From a checkpoint of a small transformer trained on Wikipedia: rotary positions, no biases in attention or MLP.
Each number is 128 + 32 x the weight over its row's rms, rounded and kept within 0 to 255. Layers, rows and columns count from 0. Numbers have three digits each. The size before them is the row's rms in percent of the matrix's.

# layer 6 attention value, 256x256, rms 0.0599, rows 122-147, columns 0-255
116:162080151138112127137136125133051125109144164163189133079110135082156195114175100122108143096101148109124126213132108134094153152165166175119130196103148055143113066126149122137100084095115132125124094102165154088143185182104153043096113132129106122119145099146137185152077121126110124098089101140121165121100095118121141177138098135201053139104148208086133110144153180079130140092123101095171081095108123114093109189098108174143086152100178137104162103135066157114116137151125135183150132101081097132120143130135136188101137159090135117118096082128090107095089096126119178101088118144113138150117145044076141100050123163117139091129203101121132115077148096079106138140140174164155123114131111158120095071110117157178113127110108140206121064117117164098147163140123096
104:198155166155115186064107092144048113129056096114174166154094109202152141180152140137077125148163070156095128114172106101146128146099087093065162165126151056116084143059086126082109179179081097100122144114117167164172112174119188109082099105134151135131091168144150116112079148102115094119108151096176155129122089113166148120104130152131111117078147094133085119089101136110127175154103138098096104141127184102100125171135143166173129174187177114160044135149105125159111128153125168152169125128113170069126099096128164132103140116083133124156134146182147156083161133128122133187080138137175095142167137152112141143112119137146108114111127144156088140091132112196164063233177168155126122176111104114162087118097109136118107185129104137171166116110137120105093104145134117
105:112136160149067142087018096090094121084086114104112130196117078176114119107124140086166124105161103150150172071130135122163087125124178188143186102111132125114145182126166193110136116168171135183162147174110056132120083161021112157115161120170163075142108158081139197124072162064148144111163163079174089124080091121145141087146159147149164131141112113108141139139153117142138108117134112132124155103129143148103158102162164121136151125120071084164126160133155158057108137162106121148149146094141127189119160129109131089106056062185152106139151143138148163095099128195094053120056176114143142151154110125112114124163105115147151128100107128083121156127063149123158168140145166142137133122110144064158143131137106102114132175115094088091078177136127142097107143130140156
106:153132118139166085072151087130164054152082053179124154138118132124127174141103196176080136136119128096067125116133109168149177103150147030109133136138128108062116111079116104134120088123099156161052092122166119046150118120142137148102122112096145108153071157138101159144149154175104181110178130149117154132159161114095098113120144113122132109107131092144120098104123091203130126202184159163133087096149101146149118098149157144077152119141153134120139166089128162115112163124174110033090116092127158111118164126185109076141139116183164152116099144148203133110125114095171138128199180162166116128113157153113151135128129080179119121129124172153165133125131097150084049148122150132136136112047077070134127150128119131137059140184128151075160166099118085144105095087109146
098:204098219141131152097144130167092099099080141157125152128104187082106123178117089144112090133125075157069151083122092161091137156151065117092115125114134100164130113069091161145135097080154094099133151068106106132091090151114122117151103160137162146092148139108138105081136015139165129148106141114172125151113099101211131132114151140168100147159153163142138136163049106128146089210118115164063180129111097155120082149109058162114095088212128131088142111224144115131130116164135146176101134111147150094090186148144134090152102158128135105165127119130096103085115183143127133144158229119155139114169103116101148124057171123184101143125124137122116086123101108171158115127074151145159121116118144070143107128127115132111142143171095150140098084131109118139138116114186102
085:119105095108133117189117125146166050129117140070082105139113149136064086204141170070121144164149103096090123075095142114122058123099115104111077086094115174152119134080134167145147187154207131092153165144087068157122124095108073191149144117092184092110145128097114087101077104128158139110121195114142102122160111182117067136141121069170114130190115129134167146134087106182130100117068113147079151122143106157126070118108121089095156108134110175094144123122089122129124122113139110118130122159125131149073098099128151062183067138165096093132113132092122048078105150125138114079189101116068121142109154147092093139127152088140148177089083108118137144153131143127117158100146120107108102089211148106127135167099106105147143164136064120118164188153128153127149190099176083
114:134146167027117162130136190201174130138082157089145180146110096136119146178088131112139200134098119159102152133141107161053110176142114138151163160098184107172122122138181134136089154134122074181129160147151106145101148146118149094208146136113125185093126112107110154127160082148174097128149122077128195156149118091030124123131099170127101173073059117121132090125148136113098202148140062117127149123096125153074116087077153086131118094058187147146120149126168188147094139100106102146154168087173149138151093105129128086119129149123077113147167089184140105061157139128135111112159133111148189103143123142100080096140091155136138099093110089035135130134098141128118172155133137106111097115173137115084137185108116153161129118093168130134115112147105106138121199112153108
101:154141138119088147086123178128121090123104096097138141105178171126140075181125135091149184168146077163153156140067106118076107176105140083060196136084075133111083159101156115122082210139136078115129121133108169157094096055066179134108096101093144103159099167128141091111127109149118111124161164138135084135175201089130145108083115127129166112105126094156100110117136114071127133158118157104125085130091110155141175043119157146124155121102101178137178107154151119162091127149173140132112146120150138185146068145104114110106109098124100107183181151101163137094182040168137113175086083136100130135087146146179108200164088091105142149143160107133141121176133117167136148123130083147124141137155150185144063163159113157166131098107175123127108154099161066125072123186170097
100:100141118189181109181127154146200109111122113145100140115138124090172147114114159078149095130156154111117150128100080120196096127101151103108065107168139148114153145191098110144136086127151133128040169079066174124133066113136118154121116163092168152137156213149070066134192121124110124124105150152077169114094110099119102116160142144071174148162111126163121134141120143124079116112152166124109136149158093118186127104123083179070140105154088129145143116049123086171191148158114124097148095165084138071119103058136096156083147128090142121082169134129158161122122128132126093069177172143054129148130097135103136167162158163145115170161116177145064137169163094153061141099122093166065108105109140107085174152114139112093136153110125154074127157072150125178142076124137123
113:123148054172121092116135120160075094125117152139088120120120131108097180134157127105129116184196132169125116094204094119118080180130149157083155101107105167191135170102131159093157154055063134045168152168139122100109094125084096189126175093159149076163175136132124132143144102130125106184192156148103084046160117090165122111106114085129134153151199116087123109151105077129102134175111177120122115106174118122089121116143188112139132059104134151124161128132127095161114143103179130158118121104135147121112140188197167129116109195153106127122150145089141163130135132187091135137127161111153115145141128163101165117149114100175121166078117162133136124136129166112074086134073144154152154032047193119171091168157125081159119147121138120141117192120126134117130072143153161
090:122115170092129173142149169154151110165059114103134169128119177143130130126071132120141095111089160085107183170126130117149144104119143132146089042174130052082140132145157114115101121167155127176112134150146115065112207124188118129127108161122138151136114148144144159145081150192102187096051068105140109162116122111093090177109093097088111128126117132163128135143174146169141152105138113179095137125119077062155112132097153133138119170121197079178090170160113152102138138122133117081141147126127163117128132078193129085084122096103106112117126159179115119164159099068177094078185206108120137088090150117143084200140150141079158157146121098099138116089143112143138149198138145133056137191156073137102147100110114093099110163107186149113164077139168119111156164059115111
108:093109069202147079080136098093172129141140170190096082118134055116118078072073151145122090132128218136113092085114123108203140099104133130089131177203087177099120152129147117135171072155141178097151114125094160125141155080173030156099145185144113159165138120126137124133134145095169171111154099167072146099139136130140102137139204076139156089167124107141090139136161122108108104096141103140187141156160140126134076206173168171101125105153115081119118140130122102116139170144100093106165113208095096128155162123153100140064150107143158150153106177121149147140098107173039103144122106143167098153100161127149134144167169126130147151175071144176120160150080114106088086090190164105131167126148119083129152121127136180105132115143121111127116093149108114110130146130134163
104:107133063157133110157119149126096125130171133154089083167088145136068146099134183121152165174142107120162102112143123096116145181204127132051106096125133179164156167102131184121158152082085200080173092169131076180164120107101105156091132128173154092146124132114125172103111132129151080140170173140156156108132168125157120156174117107171158160150140097115132126135114083121105125133128188135155099130108203125114130161156131147159164096101085148134126152128106123098136118113121105137127088130156126117144104156149122117134089185146125107192129132149174156083099169166101187130128082155162140176156101119048163068114120064171136077061151178152121135053138163084109131107155195157149107067106170117134133156129123080181142161125087101133192185085071118105205117165143172
104:186137146081096146085121068086160137126125101118155097122168088144056097125164105125108163148115118135105076150068135112112114159140114119107166177118070130114087150083133133127095135122128118089195121107134164155156111073103116108160133139115111079211126077130120114120152138153114118135182129103133080129135142060180123097064114146152164090157108136150065128093152069068141158149109096178179111181151146138071164092114171132105120164084137140157101132151158124111131085175146171158056107139147166128139101195109135147118154036152055122141153148086165163091125083133089111184033070141107141099110162133181135156163090149137140061188134126126130180129153109168163154115169105184129128131091113134160084103139124162131146130105140132195099182137104122131114139186138116
108:149132151211122113148148115129088123123125071149130114156157160105094122150207149141118131095169133168098150142120151131090128165153093173103121158145097132166125168126092126136112172091084080074147126085092110141075077120111118146112092118127134102142136149126115086182148124144203131128131119130117112108153083148134170107086145125133197108160187138155112131179157055106160081195178177173132125172145099106089151159121093156124143158165111075197168129162115087104154074182149167130132154107077128056115117152132102127094127108152116110152087083187178094104079145131145114134107194151112134152148101176111207161187114128147097099077135141165027128150119126153168112175129116187137159172131063098100090079131102099075106140151152086101071118118112105167127078131118124
103:050127106162109159118151079137112138096132137098126135090104122110139152058157133155137092110160106046137134109180105144088136114148109142138131100163110136103139127088126107115127096130158154125124082138160125095159155138100084125073164188167087115087163124093142185104154158174164182076119153163140162185127177180111088161132158063177140083110134057091143147170131116186168129143120143112181122018142092100101086214121126128107146109122185107144119123139129129062120190137111082125154125136091060116169139146129135107093096134120179150197085114099190054134127179128187100156180175169108123088085127108094099074066191140099114122102133164148161104135121118094124118148120165155140119154132118108115102119121120128072127143182125112147105090122136170102152152069096139
094:078157206153192134140146148166211147142192136111143114161120161089172165108113149160133102161149132156090147134131203132069156183129149098158095158091122113105153130083109140147134135106102114118078130150113146117060158172060107130128136169158163104089112147106136075127204130120155125173128162133130191079120096151150141111110056111148172079096146190096119143125114080166099112113089137182102100107125115132107087223150097212157150111093138152079122145087141120121128180189141146153135130095148123133200171150088154114150098175150108110114146076140145084117127127110116137106189130120132111107071080091103150160095125177152096103074178102144128162116127080202163096156085138118142145060105126156140174100119098105128146144123114142108105119094131161119102098086179163
121:123086120211147130082128117115076126124131141128176092103137137178127135019159134123173081109165121070146110123100157106173123142089167098111147125190158144121096168149086140121093121123089123100109076115189145111131106139159144158046111144191104060149091174110145105126114143164112132134097160160139092138091152149157117089178138056154153109091160076134100138135120106081118073145161149084179089106145131112120081137152089117075119141208108147164121130162097078113143090145150139155124104188079159159102105150165154188065105099168130083109131101135195176183095116137140097159117135159149121165147157115151149153112108123100130125143115157181119137146103157192183097167167094168082152176112159154168098058123150146087118122168067124172124128103140173101149078136144126
095:113139133143129168147115214154149116113055105119153173053152093143055106155099121058150156109153100189116158145171093128146108169138105140143142111102131133166106146143182130147063117142126092158069204126121148160104126105099156117186119129139154159102109096153134174128154101167123111108108131079132154156131107152049101160124156187112089156156066122112121083086147170126122189192168123104040168089094111164150140127144173116147149057104148117164159128142104170116116120112129129137105172153176133142109105118142127101117158148119150112162186107126116096095206104112167139079144107118117200091192142183064121099086155146094139136089141099099123106112133124075108188153083085111126103116156113128044115203099088094109163130129119163126132138105098094154108113158152087
091:168119118159143109123151054074138150108151088125129061112119171092139097107168085142132131120159111111158121140106162161136180168084079111083181147182153112152131119164118183163128162083118096134148069153155143105128130137177167152110185102186145079148158191106146103124130126088120156084101192131167060094122128115219121136111101119140136144160163153128132129159153084065181105112149106114130026143158112130132065095113090074107108145104106114106184131132116098104130135099145143133097095099134131103176127144171212146167114062112085130105076129109125154122125087129137092129164123110129115151112147044137142120182100127103177092117171131157162150179113137210168110099174103121112164066127130132145132088173136183184117142070093147123175150126170117100169105141157159
101:124098160107109220179141206116082091098042100097100170156103150136195131195071114130167129170114057100198199154104106133134126151122142166130130072100190097131148090170147101126090185168085098139102132129137105114130156119097218115153084104131157183127139135142126108103147115155131112094144156111156173146147164157054145163145077153136106164109120102113174101116120146110139144141150168111060103092092090126128117093127143138144115104116156126175139092127149150128113227107080112082131120105135160113119123093146147129077137143098094083126224125116161131133143103111212138103141137146090171104124150155084128127115097126097179135090115104125081151133126173113135161150117105165116088129137137159085141189140094109078144173120087120135194134118183107140089154155093131
083:096130111134089143138125067167125133081152151152108078161083090042149174102107104171153166119087062095155119146118133113094121152146163110134132137104111091076128110058129090142085206106153102153081054169111153014131121093122169133126175139113197104121114098112115120155105167130105183104149194143126127090134177193186147125144106088142170120144127160105103158202193082094146116104118178125159094131155125112109112079134142151172143219196184133121145131125149118105126147108123143187139121098095112178142112114121177122109116091136111075114141120093171112124136061172169115146128104171092171129092157082176111108095134125114145094118142137144168120134130131150155144119124131108152159156150154170163111122150125150177169145129096080093158185125117192128134188089115162
097:133129179120171169146141202153133081133111076097119170137176198095193169053113157114147131158091104135101143154089127162086143146151153137119112122168097064100146148102184058151122209128138112119075149151160088152118161105170170101131073141117153113130040125141118160165151111155172103153084074077118134128082141162090162111151146123090147106145109143119146111088159118122189099106132188176127152092182069144168159136099131169165109139139115055181159162133105126071111143154087133090123164116139134083139118147137088092107192111154149105114118127150096090081150087093140120171199139151118160095144128149103129144093145148096142131151122124140163164080159080148121165108098153147103121170153102165085142154117086106031155114118180124131098175099143104188153163144153111
085:113108099170121170109152158126107158167122123115071182105178138115119150084114178102162089065129109147045085155109077081129149117126127128167126044117138060194117151099161075136078128123168123142129121112171108109108174106160118073142145164175115123095050130131151166110185086184087149088118101126104159170144081150084084148113088184139107139101119131115136091159180143195129114123176145156109090135171069085144149176070150135090130110159149109170122133146122128102117129149153155066122139108127098099111155092118102100120133140130203112120130095085118128066115097069169104050188113153120164107146202133171055134147167076099115115138106151103108167160128110090124178118116172134155089123170110119104085134119104080119140146100186115183119139149136091104109167112128113
104:192117159095172109142140095112115137118137187053134158129128162113183153122076098160155174112162103068144138130168118168104139158120103125138156141115169115117220111160107163099148098117160163181141102112177141106084105165123202120146161099130160119132107154115171136139114094090112152124173138147155121049157100114165128158158069164094101147139132185098162175167126151122138132127146143096114090163080153136153114089103065094142082229097181166121160114170097139144122119105124137133125104070189100150119154158090133132156080094140103123147148094131133106148106148135181129124112135106114116133115159099143136080132129167102142032091222127098101178116200105153160030097145093171116143079130095176146079101147144190200117130091135133138125115148117138104127141126100087
100:105074140117131131133105111067160157150122128099134116116123095162112166085064155113142104094139137136131119086169190133145177173168149110166135113128161172139143153184099167131102048195107135125147138168142116152162135166149083086071092160202076121167182114146131131092103134199181178112127102126147111135105161072165134127180178087143125090142102101144136184098116157059167112105139079174080213072103149133117112175135058090122084096173098077152096076087090154120088070154121161147154109163110148111118113121105144150103122139104146156127205112142121090153126147106206123086101094102125132105186130125157141091107143139189164147159101141151076162096109164116182123153161159104092129121102100091109110097107166118119118140150118128119189103095076156118180130153100132